python train.py --n_layer=13 --d_model=96 --d_mlp=512 --positions="rope" --qk_norm=false --init_std_up=0.0672 --optimizer="muon_variant" --batch_tokens=[8192, 16384, 32768]
Each number is 500 + 50 x the weight over its row's rms, rounded and kept within 0 to 999. Layers, rows and columns count from 0. Numbers have three digits each. The size before them is the row's rms in percent of the matrix's.

# layer 5 MLP down (transposed), 512x96, rms 0.328, rows 507-511, columns 0-47
104:515505508494554505488399451502501521544463594429480551408485417487602523393512458534608499572393512553511490485484508464487494432591443505530514
091:493455506398539490556483551396539535498480578556488530448488374568443559549524530514463520504503403555524437448520464402451510483532503517485498
089:512440452389469529491487594449465441520507484512467419458470541496456494522525567590552557455456464437581461575477450626403425487506508566531535
096:540488457458476528419541501609513538506538570419447519489455491475448516493509496484500513487465442421526482464461465501523553469418539545526445
089:605425511456527485530396468397461533536520490467512491454543489502460472473515599546507488493517492407620547495550544516525514447506536538430578
# layer 5 MLP up, 512x96, rms 0.373, rows 508-511, columns 0-47
102:572599422538474533430491496512523543489465518529479438451486469552384474665470519555468422495520452523452517583515442456495486420497429559559457
088:482525520563480547564477553567612531573534520565474450592488432483490460440481456495493462510464417489510506405510572498436503554385540475460522
093:552628508489516449517407565516530550480426488530575402541459611501498459487507503484546575465530470460526524440565422550431431536490493502453505
097:540487475553550426569484501579416478454559579559440511466523450539497509494461538442475445466467480471487583436574561526440434507604381466573588